{
  "n_layer": 13,
  "d_model": 128,
  "n_head": 4,
  "n_kv_head": 1,
  "head_dim": 32,
  "d_mlp": 512,
  "vocab_size": 2048,
  "activation": "quick_gelu",
  "norm": "rmsnorm",
  "norm_place": "pre",
  "norm_eps": 1e-06,
  "positions": "rope",
  "rope_base": 500000.0,
  "rope_fraction": 1.0,
  "qk_norm": false,
  "attn_scale": 0.177,
  "bias": "qkv",
  "tie_embeddings": true,
  "parallel_block": false,
  "init": "normal",
  "init_std_qkv": 0.0442,
  "init_std_o": 0.0,
  "init_std_up": 0.0442,
  "init_std_down": 0.0,
  "optimizer": "soap_variant",
  "lr": 0.00543,
  "beta1": 0.95,
  "beta2": 0.95,
  "weight_decay": 0.04,
  "lr_head": 0.00809,
  "grad_clip": 1.0,
  "warmup_steps": 200,
  "schedule": "wsd",
  "decay_fraction": 0.414,
  "decay_shape": "exp",
  "final_lr_fraction": 0.0,
  "batch_tokens": 32768,
  "seq_len": 128,
  "doc_mask": true,
  "train_tokens": 183900000,
  "steps": 5613,
  "dataset": "wikipedia_en"
}
Each number is 128 + 32 x the weight over its row's rms, rounded and kept within 0 to 255. Layers, rows and columns count from 0. Numbers have three digits each. The size before them is the row's rms in percent of the matrix's.

# layer 6 attention key, 32x128, rms 0.166, rows 9-31, columns 0-63
114:137099187155143139126163170131121083179128090067126125112091120111098077090106136112167015134102153144152121061154144113097088127156090107140088125085136131143157144127202182085138084109151172
110:151082091129072091103111075143123146088164182141121087146106112104121161072134153183048179163132139118124087190152123075149127115163120125129089119162110107144172156143095073105199133167186176
110:120099139052127158155113103133128108183131183167125092192168111146145084179061089149173047137069095192131177132090105131063100110114161113111095125106130151171129124068098161092104115089111136
107:161109154138109109111159113178140123151144106075150098165110123118069130103115133074117147135074114134144132150072126088128120167096108085141173114080192052161187103130168104150171102125128125
107:131179114065139166137124180113096185130142147117145096115129102142118163134141110088160157115130093125101140139134081123137135151127157130107134068172073141135157148108144129156094097093226107
103:167147111107101157176110123174112168182153112142087092111121150191125104102136125150227160114168083211113139132164152110131140057163115125163173128182137133086109112108092076131130077131141124
103:103151227105138098101106117144116101120112135083123126125147086131115193130150149099137132124105168141087125143176126086133107088109178101121125148111127114100128142230134063133159122122117116
060:153161099177120123110171140157060061126090182107095172059154123152118062100081132132176101189140119091128150104110132137108127125089127154098088120151166108090166141094115089143114091100159125
079:118159121121193132139071201178074199141108139124147106162146061119145113123143161135158101087123106073127158093145060130115120156149110151164081120085125072146129106113118087152109189160123141
085:096176108141156096097136148190096094106088097121113057146156121120191112083155156136120068102154103156126166151135112114105146163097127057104090108126141058098175150058088168159093122155071122
079:108134130107113128049121130099123093109167163098086117092103143097130117124135110129170141134152171152081187176110137078096169173126074102098126141076154062127134179112133032097141105145114085
094:087114126148161132188107136129148101153132116149144165179152169164115171153142143173096158099141138083118155155135063170105127133171170157166146131134111150104104106131085208127170157145124151
130:112146160088073194091103109157114140161112088131110102100088179011177132119152127107094120129136145128094094127149123091150197163102127108144075114149130096180136114103135057102130118128100096
105:106120109180142102090124154053111088090135126123116081124173140142127136126127118144158086173155081161183177054118082152151140097165103096095159056160154198124116157162102175129152104105072099
102:151168068115104133152173087161187106171156137115153128108129085075137108086138177042147091121105111169094166119153194128184192174151194154135162113134106162201132112163132137096153135092057131
103:126101105091093111139137144129125117118178181134102137072142116136127127109115128094117127116067178174147090176160072158078068113120130139131116075150158150149124151132150090143116096135129135
110:137144109138130115130134156142084142129134186166107134140172065095078093077125142146078143101140131118078130147160112134192144101150072142093060171112091063114166149104146091121151157185142098
119:098157159148130066118159132182122148184153151122074101177179153122125109074121125146100129100138102115077192130164126131101188169115113128182132083144111119135135111152161113124136116108098117
111:028160064089146166103156148138147098155127080184166137140075133097094097146099106132108100147109072138067146138115125106185101083150167140113080137128177115138042127158143132137173120161125194
108:151150158103152148114140138129111182111156121172138126137135182151100094166137124116107115164160206132114145110043086115144164088134128084119055124155100145078108159105143122121147131160210131
110:063195048147148150130139121060121191095153127145164133115125131142161074136125086093120164092135171139170105128146186089120125080139167087158131170154176136086106151111142092116152145147129102
105:154105173122109136123073150138186110082098143158080140097113163125104112150122148134102091072156150125112149090180112119166114119152120097132123140128104161160073140038094121116155083105111172
109:087118191133103097140110153118140154130095133129150087048110078152134108131189187141108119168135168106134135150159143148105148169216093052098147138095132116082171157137148103181108128150089138
# layer 6 attention query, 128x128, rms 0.2, rows 10-31,42-63,74-95,106-127, columns 0-63
102:124165114125189184144122079099147111068105123109109122150105111092163143147146125174155107108051162111123124173117198122137180193076107118098096073136160064155132130155095138147095199126139092
100:117169151159132158058184148083145121160136113123170108099188115132143133116139097078142092135104107178091159092147191152124076176145147111111126169148102140128138140178102062148152124145092129
117:054158110155155123098169127155118201176147074155130094130139118073179154096133103110124133148139143120113121097089112112164080166185139141114125130145120104110052150148073109083165181129113192
106:064125121091068123137125071129132177123130070169149133156158095101139163159173127107085154172113165127170119077119179084143082212181136141182166110116166119150110085149133157090172128075094141
090:068152138104077176144132091160186032199143104094152119153120136130089130099132110131141130138083086143162143148112098143130146142135183056102201124107139113191125156140124145168169112152145107
108:100128124126090080131153118110148134133160093152105140119012135087142155113143164112129130077171104125132063126113188078211141139124099080163126124146190144127080134103086114182149171174132088
088:148094126062128155218102137096086113069103115130054108206120133153126194144073157103111160096150203138174153151164115063137149182128128131144080132116159120157123137117100152121081171146154151
078:117135178165168103095115151193213140147124154117101134115054145096138098135172142142141103068092136137106098133073135162161128085099087096091153128177101086169161139139126092169075110036116171
082:107149111141118193144108097185130136203107115110151093099133186082126167123153072136164133166131118143118102116108146122109121125190172141137208121116124185150121119126169151113145129136078062
086:195105150088158121130095183098107157109070081171133119095135147150147156090114089113142144109142143157187130119152143150117090176097204174128099081096142085115129087163103123084092113133112127
087:119117123159115094154185117159176165151179170108080173109166156086157158157174164108150119140131132109109115086132076118149151153146102148141175146155145170161154164104171106138169153141158101
086:098150122100076116108089137111094158079136163151200164158135108088138150107166149096089129119064130137115153112161187165127095145104115089096150165134077071114107130167154137102199184118114126
100:133136135097131074180150045085166136086110147091085122097084144096124119149110112161159090162074112149132110063131102117111127157134147152125113130127173099145108127124156157081184097123102143
103:148114062102096142075139087172139147174149072125097110115115162067078137128085109082126131099168090154122104146132106171129153192147170078109133117124217215092146169119082132108121122152127122
093:151075061135100158167148138048113128083179132132161141123151147150107102102106094115141173096128151138093146155196134120159128162085148165131121119123116165113109188150166099103130121115166109
102:092182163140105141154095122121071110148111086105168148132086136080112157112099105173188120124082106155142071075097127137133138142141145177143150092123147078104156166097153079148114153097133126
095:090096111103069120115143082129219145097172108085122199096127137120077128139152059139098140135079159181146070169142132139176096119139124109071157137107091144115099095129051184125157167136153112
099:152160100153101094124132205126193107092111129062162146146123181140128130162100100140122165135171161153182143139122095165147122161090164116112138146159126103150151093098027134144105130165155128
098:148104131121138134103166115099101134077145108154125089145161122141107160107147144112165061132136155091093115085127118137079134089174094123189118134217121106120147131146170130086118125145106094
090:078124139055135112147148099163080203139089130095112128160097064106088152118143123154166122122189101085178126086112148161123132121120115105133104114126115133120109110140178147135164180141166144
091:166099172143072134121137112152166079153183088094079136155112147123126145171089128122170152105151131185123103051116160190100075141126116180106144122049064153156134111161133115110129126056144098
090:163135191161109130093151134113105179166139158113081094184133118122138128172045140166162109132146145079125080120084088066102133022160135135130151121129161102141120086115164123152133125113105124
106:144105095066116147139161140108127091120185119076133053148126201090112139088123141141105189138101122161161144134158162085100160136199116102177134084113143127112102129145201138146143121135126120
109:145127155155165175146147096112092121114105127118088143119162121128084098139115142139099107197065139189123095188182159077152126121105103171126082131126108172128097162124153101114044143112079123
093:121142103149166149110144095145098175074184149199151142151175104144128135083085148118096162131153142140168061069154145160136140172138072150131164134115129147105144127175155145125118144067125117
099:100095113128094128168152092093099152121095115154125200111193087133068112114140100096158128071194152101129092139145176142134063192130135101135079183115151169101119101176150132126092156079138142
115:148116157158140149104153133150082139106198103130150148176154126160144137092155153160104154120126137128128083170181128139187157195076140139139135201111156115147142087090153103108114068061141115
105:172090191164161141102131146186017111121078176132113176144085110130187124108124121114168064121122146085159103095107161075166105109145104172120157150113100150151099094142135115162132103126090135
102:158115105115155127103120074049141108128115138131147138129104158109202124160086148141092226154113130082147076113121148145103138172150109126126075127095116091111132154109103123152127120172164136
099:056139056148121156106100176159102141082136192101084184158134157163070137128172103114174093110114159134121171079160095117098109090109088116148111146132119111157187129094107100116126104171137108
102:171172151119141130121074117174144139093082107143141097073092125140109088145146152132139060072125110136130139097135109174140173139134110155148167050095124110110096123144105109196141132117075156
101:151113096115126121129133099067173107125129138145152099161129144142083059137099148143080178134132082100128093153097087109120119139152094114117080098138172135082106121130110156125092133121168106
115:088097134138133121122097133167203177076134177166100143121177126160096128131116120164085150098126149129156126112116139093138133133174081170221145110143132093101160158168129175126140143087146142
101:089189134062172155104187164082129121133155155123140132165108135135161122133153123102126104088099116134167146136162159134150164078165118047168143087182141126080163112129140098109123091120142132
113:113126161113171106114108168144157126068172214123147136155097142144138093137154090168103162115126103121122123153138163157112164101067131158127164074133114144130130125165199092135127151147100131
120:136125097106138144075083069088095196168149135113154117080151116045044118097121129161104090184153137147096137103076133124124141157105174093158143111136141182146099157107135111152134118130138095
119:130121077178112097139059138137099135138038111136081122146106122086131162141084138100151120117167112164131147146142134122158093187115107178138112137135159119176158133110092130069098101207129159
120:123148149137198194132125152170121113121123159133113103140069172131051096134122111136189105116117112170052097101170134115105164128147082122157109124172138148131145151120149175174105137147106130
122:129168151151163123078139105187143103124091099114090120083122114125090139064136113145149124072183154087136073117134108098137111089151149182078134119149103147106157144146098182176156152110198146
099:144166132082160117111158139134128150138158116104110106115204125062137096146136133120169118201103139104091136189137165115150106131089170180125172104135039183141098122112133143083147107093105131
111:094119133171144147126117138051115150109131091156148167124131126125058098149159176156046149150073167164143066154161155149114129151158131095145103192139169158127114153164127107175126156095166120
120:100121143119128084140139153108167137060135131180159099112152133145146114113126120127074118134117172155210148090144117147129084083107118083133100190106118116080084113085060143150120162176115174
106:159124162131102140130111142123179087151162151091144055192210139148124162110163114163160143146117157169083149088136129211131136136145136113118118131164093098116112201207115114097103114043132144
124:185168120068092091144137148151082054113144148136164113121094168083158168111084114122154113127128158119157102122164143116164136096133119096132151113118089166174112106097105111150141145109154149
091:173181161118115124084153144128070088104133133107194139130102130144145120138168130104170116153142132157118186169061113117168185120152042164135138100137125112147150142074152166102148115121128164
104:182105145181151080136118069157126072153150096098156139169094147155141156182144150160116104133170173157156154106120162100118154123134200132114131157158120134063139103088106130089166114179149168
107:103184128100111124090153137132081152098166115149077124091070118076121142088150172115101079165106126138067063097133130219122128170119091068096105108099131167110151151101097156101096097111103089
102:167106131154146122111092151150150167123204145125139184121135144087128160151136148088075064103111123154150092152177142071099120170135141160126113132087118103142152061125137178103076088131154089
107:107130045062116149123108143119130167040122125139105157066147177176161111120191106146063139133128149106133140174155135114156139084094162137132152155140141162130045147153081189197113103116136112
100:127099129160137153193124139123069154116119156114155149124132112116135113151090133122131123166122160088172103167082131117114052212130037073156098154095143114178205163120080102200070156082143147
112:144060095099117119165095109137077107102156059121126138111113165131034125132165123094116084130138127097135102112145153107101172110119105130150116102100133127200087133166109128140119088144158154
114:131111137156153115155153033097193121107122155119129160133151131112137160180120093170129121137162133150158139106136109097116120120143095099127096165125080139143170109094117116095154150104105093
111:136150136127135109123132166132122162163094188147195137069109123106061185178116097148082111137133101144115152130131118136118146068119152185147127116111124146142124123140167114138100147147053133
103:161113168185084130147127107124126114160069066157146063138154133146137135116149102082130134104124170157120179146099177189154084140141203099139127119139121100127071068148138128135166114147107155
096:082133101176155050165161165101135126130156158130075194112116117125130160174121125130132158226152156169108136091198163158105141122140090165119110147103069164167203118078153152091190094117140110
098:161109109150151139118174186143145128157123118184128186118121133125093121170120133140183159110124098142117166165145117107080129095149117128142150126062169081088115105128159118174147180066130165
098:188122128109176148121130084133174130176159136123170132109136080095087088102123204151104107112139077113131102135153172153056105195118113192152124155143150132165139138078165086105103152157096208
100:144118089093126145056133089130158144158110129147154126135173089109078112099040099089110130124103149158109134114066077148102134174168104049082106106122072135152070118195131137092128140159110107
103:158147148143107155121138117140113125077169078090153147112097125157141089136154101100108145101130082072089156130096155196129104171070094140187134106115170123103111088096152140140157071127133175
100:116104122096114101103099116108110210125116142109035100113138086123146163110096139161071136159108121076079075160085115075148115053116162156240171074183126170142172126135161147146117107120165149
095:091150154100110134100176187135141111140136119101137131063150123107142157107176096074068106116131117127139131079088146171126112110154133110114189154114086121088180176133079121097163051118159109
107:150108138131147127134152134136175110081127136175109156094166113136134156170130119114142144144158138148156099147170092178160143096139094114114126120155117132144162209158178100181152094085114137
097:146118132162136128189092117168091147117132151093097171111121094147146153142104126140127090124108132129152046067155136165169169063113105107108171175150085140167122111075146129128143128103049143
101:130113122130101147070112107140126130139143139181092111109157101157158150123090135161127154168186126052199113125180155112166052152121142119077184124136172112120150091153104194167144177143152132
107:101112100155130093099145116130206154161139145122106113099113153158185090149083163129161116198133085138131119129118094107166133105131081091079133080121147056126142056102108118157112102087094119
114:150121172106144135130068107151101177144149106132103132203095100049098053133138156153160166125158082097105072082078102099091141067091114127149148085151101098134096068090180159127111117148150103
091:168183155160107117142105075119133114103137056111078083155131147127147122121128099139132117124092154147137145179145170067135186162135162095106145102106123154095142118107196159177108108121156119
085:145085117106075157177078067140108187152074118081135144071090132174161139092106091177129146106169137122169136164153137046109097122137160159089150141098146169141148117135171122130064150174140148
097:118137135125181128077170126123139145118124137083152145149140133119088114085143114166106139088092199163136103138135137127149162126157117133148118122144136093149126172116113168082118225120164140
113:110119170071097119154116143135056121149186120197112160113157118105189121116092097082146194138141113130178137174150115132179101090174171128154202115055172121105111075142106123157164132145143122
090:087128131056100155108156146122080086136141114072154161101159122126117144147092130126073145090140154071077134111189150114088123144129089160091147190065100119154151127185126112151137135153139123
091:153136125215150122097166144084139189108068156132124115138075143163121143083178140134055138108159114115177081127156092132128101120101143161128111158167111112082108154044103122097130126125128116
083:148121104132185069116079094093111092114156139107133107141113129131120148142127167120086124126141161162128135143133190176110144175226178085135087110127175083104155193138165098122115169124145175
079:178132083100151093129154217114143142100187109151167142135103152170148099133113148112083123147172110118145120055146043154118130100084122122122129101198089188069126109126124147100123097106130138
079:042112112071124126129137144182171143144075081123122063069106169093119105139106059146101123113122107153128068137179099162125073159106162145147139120108164174162119136151168146158120059173104075
083:159093140150117131168112178077081158153094084142091131149184156176109097143138119134139145081158137160193137168088118118077118139137181129117124108044155128127165120134124156118096159095081094
095:121172127141156127088151081140134153142136088100133103137110079088181132182106110153122114130144141063105096149125164127131131129070131162164177105174123114112108124091160093140155089106179145
101:097152144138100190127180150173055147134147125123154132124160180118107150115129118075121148128088142089149158127157104130124078077157110095159159162119112116064139054113124180086145137125076097
106:148114076113122125127012131129123135133088132136138113123115115121073119193106157102114224120153140145108126158156136129131129149075122172164158133153156071147195135112149108092183135193145204
092:117124122119137174089137185140100151132089112173130143108183094066103133101137040114117092098125159165154157081134105161136150129151161097096190143106088151110170104141172176127131090144152169
083:166094094145154202138058108073142098097165200131151108155137117136143196158148134155117148158104122217110138196109123147087190164088167148091139120122089125171174191144154142126147146110122127
089:156140140079105084128077148117109136109099099097084097148130199162129115108153143139092184095070140111175128148180047126131127138142131152124110108144087142220152125140119078107162085135127106
099:103122176114089109079157158161215152117115147154142139125174140110090163095107049162097169102120111080159105154132100106133090109177071093115173134100121143073155106158133163188129140141150092
105:112081166138143108147145172156107124115094145150153076143141107106141158138146103151160153066123121114142139133123144124157150124098097097115193121042141129137176048110140117061177169141033100
101:139144137141130123121172089115101099070129150139128164137129095149107108156086143129151152160111166117150156132136169130156114099163095066143176139027148135083106133192091180157119177165143108
108:090096167164071126103137161128113149113149126117136099126180138135125114129156100126110133150160144100146156114176187099117121138135132087080146178089115083088137068145053146119124191122106107
105:111134141164123137122109090083141092129198182145082125123156082130165139157135134142084179174093158123095138139143155135150154138089103165096139127120064153159083185131115118116145159058142130
090:120142132153165192192118175135136184098160116170183079144121165090079160083145085153100108075189092153183080118107069115109117145153086135145077139122126080138125167115100116063111185154189097
# layer 6 attention value, 32x128, rms 0.225, rows 0-20, columns 0-63
098:110114065123160145151120150111168175112170149134167106109118136167145120098126162135116114121182114185137097132172073114149169077162105135098067159197118080134146094168148113145064086135171112
098:118122187159126124159118058150094134160098097110148122147104141152155104139101180102145146116120137126128134098123027134065093145151166054125159122154195089169143108084089146158108149113104054
096:094094119165135160138112129129118176108165127133070180083072118099193211165177139136115149097109121113141156195130076104082074065161180114143112150146165109134112137136185150135138082107122090
097:151149120128118134067144152131115170143042187132138123136215147154066057146123118119104111082174106065123128147099100169123112154109179120109119137160168087134127120093159117142183125057072123
103:111142136097175081101145129118132120175103110089121154077180124120151075110084069157127144143081155107087168060115105122151122104151097128149141069098128079105134134146204139129149115121114105
103:139151115099133070087154147124094085120178141149146108080104161140115112158096143103136139131114170116088133143124087107132140120144214089206101141198099146130119142092096113165109148137174173
106:114122103122148101123214109091094088074140107126088110119139123128095167097167139113138187160127143139162097112191155167151116112176131169089094132090136116101083120098137137116139121091158158
095:145151163171136129157153098113139133114089170148137105144077115153148075144179127119162121181114136166153065148163097089131083071148145129193137168147180180100166065166073161080141146126136167
103:098127141134163109146141153130125136098103093105134126155155145113134142118145124041111115217196147206142115135118137105143119139099075096129101153105096172058162132116139080142161079126112112
094:076093104151123084149103192178093128155125140212065132155119075130101121103085082100147142097126155178120080091143131119136154089162113095073153154101142115115138144136138141131106121146159155
097:093128140155172119119201117119168116088116134115125052089113139190097075103106111119070094136148151130169143144160078194094140157077082102195132160109166171156098124116164110166143164140128130
101:156189095104129105140119141130122096121154196138115176044120130115117145162139168090063157138116134046096102140102132158122066125137166094140114184155117117151122125144110112087121121139093058
099:115153209171142049121147133140125175113168154059136096119091191156138103083187070150161145110112127150106063137106140164137085139107090169077156126163154087130090146073157111119152115152147182
096:111133096168105137152152151094104191084115103132140175090086083143060156130095159117095173126092126119136128163142120134037080087144105102188105130134161148068097162099121152214085163138146166
097:139111175140108152186164123148111137089108106138154166178214181138109109101142147102115178122078104143130152150150146120107084105077124146154094094153136107097080106111136146126116185159177141
097:091095190132088180102074108175127152153100140100164158125142072144109135059189195135130130156159133160157137101064137053161139114112123124119114065171121241157078139143151112149136142112199150
101:109162129115093151060179084117111145161087135073157107146170174167118107079117126155104126099085091135123090101152127134148105169192117159115162114127142162088155177159114103098164093045113105
100:111106149097134150154123128108119144143151142144078134075163170175103088179174126165075103130125141116114067160109102096156133149159129104112146107081071177154121167169165114151159150146081124
114:169154119139106101053199125184147143191123117159107141133140175159068119111082154165109144098120096144122146129135116153173151163161096125141184213118143157160168163096121104088130130079130084
107:188104099122133074125059180135087165142094138131177122157082157149076161055148126151093143135069154134089146144121153119160087123112077096175123108143147105089101092107095130149125115168153186
108:129112150127127145193094189126142126104094142137138123157127135177123079113109100119154149124099198136067128168138111160172149154111083112098136107143057146137104112095074140151125099144202100
# layer 6 attention output (transposed), 128x128, rms 0.232, rows 0-20,32-52,64-83,96-115, columns 0-63
105:089102090122120137128121086134072135164188084138103140166126115138155135110172149162164114156178117118177132134125176121167192107207111136092156063095172154110168111097094137157070142085153118
102:162177091095134097143115151123109132119160142177094149179121150106063099136119119143149137114103158098128086122128076116168089156108084146102144184100115085133118153126125115135141104136132088
101:144125165141127123144132099146133152158188153112154137130129113151120101135171151094149124082133112105170054087100087191076122130058107225133140106100100100093092122109119124171114156105137118
102:152066122123119083101095121101108118164125122095180122099159134091206170140094116123066122139157056086100120147115067177127039168115153192106133128095129178082130126152048129070119062137147160
106:083152119211090106119167139162118136133116181119107127118184124143089177127144117179120111126148161070119114087108084132172154162127103119081101154141175141130104116148092075148112118135124156
103:137147118167144114167163174158087093110131140056138050138146113175156125107115175169104140184117150123073126140153127089112107161158094126130077143102136176079157122116151126194145132138076173
103:159062115149127165130099187115192117109078140071134107168117140146102156149132100174139121105163110092160136140159138116106104144181106096082133168131134135172145155072112177156149129070141067
105:143133136171128141078110079147096187174132137161106108155088083108156098084132161117108108135094157173112127174119097083123145100109157152143134147124164118146124151135067113126151069138103105
102:119147108127157169119073173073151131121162109123158139123139158089114129133169120144127111113111145146134122109155151099102137113173133141129094115108179122122130123140092102156166123078085061
102:092117119139121158081160143184124152128125115175121135129114085125155151037129076150116123165130153136126110099136124100099118070167138131170119126123120191082116059141138100150123156146202100
104:148162152104093114068170115067143086098122117117185088127136086105141140082103106148139110117156155143125096128060138114120121183133200100136107155106168152120131160160100108153181082159071128
102:105136164172127085164152161164112203162164146081089146155102121132144133147135109118159162193156105140169147072107080084091111111120141097173161058141107121153064084146155086148086146106194122
098:146121122178087139105168153165126165088145175147063156135061084096123206126117104129103153133135124151144059158089126119150141144104149148187071177138120139145151162095152109101142117152117139
100:163138141175099098140072188103108143125182109107121133137149166104162136075090139113137167090186154054182072113144137139133095098151200149086144168141086155097193118146111143120174159128120089
121:145134141162071125115134078127159084097130108073106082152147202130120091097183154125098154104096136173069149143138133110164098092023131091145144187178095101109157119117140109158173156142106132
110:161103101085130150061097224125100154127129126117097124108080129090151167067149137153122114153114146103049124178107152126145149099083101128138129114061107128140110198156158146050143076144098149
107:112140135187135093135084067065151081103096118104103146120113135129135087097155097156107132104149137150088121137141111137097126128054092144114108130113083105163096133107093082138162140197157167
105:147173124210175107142109155084127104149135119095150127134103116200111116121111206087112142130155071158105128075117155123155143158128140206113127175133089142089081114153111135153126167116110181
112:088122110176133117114139080082177118100104085086087136133133101092137091134130101101176106098093153114176118092121171085138118225136102199075105117153173110148152150134093156113141135068133153
124:093102122161120128118204112120112122149090194149111152106154107161141115118177167161134104082139169100092159153098118113151200134104117168137117089144187156149173134114136149093091179098128063
120:133114121089149100068203107104181140080144124167124095152089107146135137119182129125093155175113138145117080105141096088211146092111128114096154122034115127140133107117150129173156173086159099
102:084130162082110102122175116121169108176069112101122069098133124103114119095128144073136177129138126128066166173143164108134081177090147095139158150082112161120102137110120134204155114187181114
101:168095129078115123131091168110131099065107123135117097152099086130134118179160061164138129109110066064103136147056146171064146151109083123144124100158102121145161116147174100106114147128170095
100:124180043116135120189143162104113126133075134129139120100133099150096138111119156134114110159197114113145100129145149084169179104123112130072076141078123132227160243179082113176125128173130146
094:146168050134181134147134142115104090120136075122127085094136166131088118157153097138159136173079191082105114132142159104128170129091138126141130071103029126108152138131162151155148119131212173
112:174120114082107109079114188125110183117125145210160136118155154107131098073139173082107186138131136110089164185123185112095079168160160165127121149164077093109115133152115161155131105118151110
113:110142136098157177111149170099135102160063079122085133134095115078141165158084107089123203108098102174171133128139164124090148110134143156094135104145169133125095081152150086129075162122103162
099:142119141135156087123169129117121145131177091126122128109107123130109094072143171059126149096101127106130136104148118160116115093138088101167133131121176146109145140197150093166082103173127132
089:117146109085172143136109164088082129101112163148118160104138110138103166128109118159166087073119072060142067146084142193193099178135124117092087086141118127132149116130135095144078152075094108
112:166116102111103120075129114189188109190093140131093120104176163099179090059104146105076076164141096102130136101136095095129121074079165118132121125148129105106121133116143151070133125131129122
087:131103095085109165176096110144115073091115138140162105137122176149102132173088107043143180103143137133126147141129106120081116098123124043167116137115122109150172117141042197159152161149061174
109:108119151121140134177116105098124159148125120160176144094147124070147060159120185142130083149193187087175081069154072109137138168083161118114112093159126110144104112151114156112161089122132150
102:112119123141168119167156149108158160108177091111131142140111132103142129108142129079166082109124160115146139104130153112132151161131163128203092105140167185124160077112185151094215125104082162
108:154125172077120148149127188103140187071112095131134104113178125102082150164143147182092106104123151159152180139117108135155120089110126108157122106159134168069134114097176073104123116095112140
104:120096143105189210137087194083143147155158093138106097140095097146073110110112140100113118137084132147091136167087133128125145129169159100175174137148126141067138132062129079131121158098117145
093:077144092099154161085151185120113134090120126112083129100141148121132135105098105114140091123173174083127117143129145125149082164221155111187146105059146117126126148144174204090146128071150143
111:167139123141156117114134090122133101129118185139104119134100123176079113144111036161197136138141054062120106094116141115121202140059108119056079123075161112149151106121127186122141167121133105
104:142137129131126119087180186093110082094090144138149093119068103155093119136108151080138128152096140112108133142152160123159111128153116072102141128130185122134153073162176133144104153138090136
104:144084161160089156162104074132150109111149110072056182161122153134178078045097128126150167172099159119151100122145114193188117106118113102157126140088123140148134109092137174159146118106112118
104:121143164083175135217153175127131106114174215139085096128107149136154122108134145151150133159140103096181136181150071087096140073141143109092131071108164136130073133155144111179148180149217121
104:130042126119096080148133132069103119115126060146142167155130112115131132164135111087131097082110144097181132127130150150113105081136130105181178162113143140102093142110116064107112085102137076
093:083120162148117190127136111125137122204097077149116107138125117176117061132106176123095134139089165149118155130164131150097186107147085104131062125146146138080136085124103165099130133103134126
103:225121079131163157092096150101140130105110173133202146124145136117117180124131097086165083071108122131171107130073127190150120150140113105131134136175131076114134148165114113141111156119051081
107:142114136130132169126169085117167208134087118151130111150160082114107149155118154140115078151130168198182165169130139157098131140168161115191110131126125109112127152063140148174086111117126141
109:099098118132102155129127153140120113162149082128096191103167144118128109149144099246184147080149144125140122105120046173061151043129158094152138127152121066132093114084104161054161095174118128
102:090167143137107141153123089097082127059155171112144133063117064225084115083102126136150090158145085232161113143136141125117078182152174148166070178123116110133116122121161131134136129153128145
094:111148148114108115106107084188130061107126094109090099118102141142154131151078114121116116143115077162115085115132135056120179159105083119131046061133119110101112175107127145053110176163135137
091:114159091138143075185165081130124147163198147120126137112125079101108135095126151142128091154107111182115152152131104134159105119120141106165140162185103058118146127164123094162125077148169103
102:122136182186120099129109130119122111108139097138091139139161130123137145148091107133157116161164121096183131051110141117110137083139174153167117109182162119127143080121127158127205108134044126
091:154148164142122111126151159140114161137089109115142152208096173142090098165150110164192132198080182115159165090072122155134135116164140111073145110083098119197144077151151114131170149152095156
098:185092109150144128145176127077090135067148167154189133134151087128130132167192135080183103104153133196127122126123203164199208126103111106073136089123131136142148098078151085166123091131125145
103:072108104104145148162115111175101154183110075120130213131168076120155099184174101212104167167133138106158147146144144132209174171120150137088133129110160140139114175038124155145137076115168138
101:152108101095138142117150076165179105132101165116064090167111095139152163137145059113113127150074168150153160194117187113112088144103097105135182107165138067094082176136114131123143209133132112
102:170143088132143137142148162208113105133119167137146155151105152159141167095127148106072083128099087105091138158098097221116107119130090149157088162104111123137089119154133113144059070135080091
091:142127100113172125100152083068141141123105118065178147124138086154119114113189125118147088170122140145181113144103176123141130114090112146155166096119141115121117178182084166170129124133186167
103:166147158118094188100148144200154117107097107155126156160138158132107099140121103133045134135118129137073071087096080101163145085140059087094059166137195075119092141120139147142134119160100178
093:146136097125120183110075083111133119126174140131112121151119104154161088105140169169117123149172132117144186124115167107155063018092141131119169117080096135091155104176124132215114144126169083
087:093139084109073129090140169173118111084126160182134122136159168058118123087121121138084171121164161111136131191127103128152054092117091132184148127190102090112183157155132111154105165153144142
088:099127096070100140162191088128182136149137140141096149069177161120155141119168140139110142115131128059119160134109137125131160211080142162100052125179166126128130139125115184067140102084170184
101:141150161088173115103135158128086172110119107146131103113136144129126078154126079084148125149101156137075165164108081135043144197063119100156196142179205106136122148129143126118110108148140108
101:088144074174116159078116104121116096077133104167147143112121153125136117134147056123115124088141191112084104157093099149152163234124106107150106126148104162161143160131066115096159082134115156
102:112231118173128115062118122146132134142169100105061155070104156100131096122121133121121135169133130170144134164128140110175145115089091138092082119111095168100129108182136097151179134182096145
093:144084150194114173128133087117162085083121119115114141166148137110139083153125113122124069128056157073093061130137084113160088235098119147154089140134118152133112161147152123109071133110119159
100:092072135134136063136125173200099123175065100127130141086120155132073113115116136118056111120144102116086097115133150145110111084142162099117114141111136115124058123134095126156144123144076153
084:055151167145142080073104112098145094112139126154119097112083137151130076098101127034080102112083158166088124185150134140147121107172127085132155094124200180084182173127149149140158140102159181
100:133120123173100178130168151129136134176145080071064141122155178126166113112206156142146153156095149093147213163152139169151183097117100097097149113121142160150163140097165144061142174140072118
101:124179122141160173155135114144108098144089113148124179123146090143155129080122138164091156156157139149162184205153148103144127121159176138130166194078150155152169133113108127178123119154132162
096:092100112116124134124053120139082105156154056132174145128172133147113101140147140138102100078151107115153177178111150199152095124121079137103123145119122105129112187067147150114122146150123104
096:118117114123123184113170108143105076096170134160111139155127098175134109153146107174084150118190161125130115121145132117195152060169106149086127124112050148061127141116050144106132146134188118
108:160052118125154090136139057141195118127195137123152082126134125133147185139147117100114112091116118201117139135105082140077112125141144104126145126163086098070135133088178124157121164160113132
080:126077146071128134159073127156129141146147125151149128114121170171088118152158074132083154131135105149135196196122095172116128126141140112092157133153150145125148135104150127072155155189115151
082:213123147107144152085088158105159109082078185105108093155221159128082126154118104120121074142093116102120133093118172113077091121129069144152109069193144073101090174149094125157079185094117154
086:112100172215121164162139135167151171160120143129129145162119139132117106098147112160144108121076117092137105121162134143098145112104081148141168141153115115163126127108124129153064124127082131
101:142145160104036142136066074079119093143087144112149087140128166111145121143109115122087161120131150151118178150126177137175103059121102125025179196137106123087132186102113085161095203187134104
090:086170121167135101162124126071074078127140092118155119088082205197147097136106153086181151132150093110073123119168101120114165144143157077085123121127147108073127096131089127123125098106150100
090:164139094099143154133096157119133126108126149131085102106147101119152095093163118126133037118127127146142080096144159190113079171104140217155210034126115147138098116150174112056092129146222175
083:155124152103103091074113115153141108107126143194105126066169106120141148088096094155030126151101096140136165147122114179103156121146162164134141153124125153134106137146150133165081133101118121
094:084116168169094158153087071116169123132134152137034110163186163132175060118157071120125174122127138146120176112163157132117097123135184129100208144109130100090073116146097148156098102113166159
096:188050154118140154123097146176141126069178181147164102157118096140101110173105152153105127072130164160139093131126094153147116150171088151116099134097093097123127133158140115167012118063127130
081:141164121153157039110170100146122162123131092159097136165114143141145086154071133147068177158133096107131164103130140066082131115174078126082115084110174170148142180167097190140120161114161110
089:146151128100149101149090139122155139177127189143194104105124125106120186112065170091102100185119099129129133127121115108134043041178177116172122123147074132109114109120105167119101121160118166
092:119084096097137151123151128085141110145163104149116082147153165126163132103077098161171075166138104116092128048150182152087092157134199097148150095105106125131067109124133144113076147123161139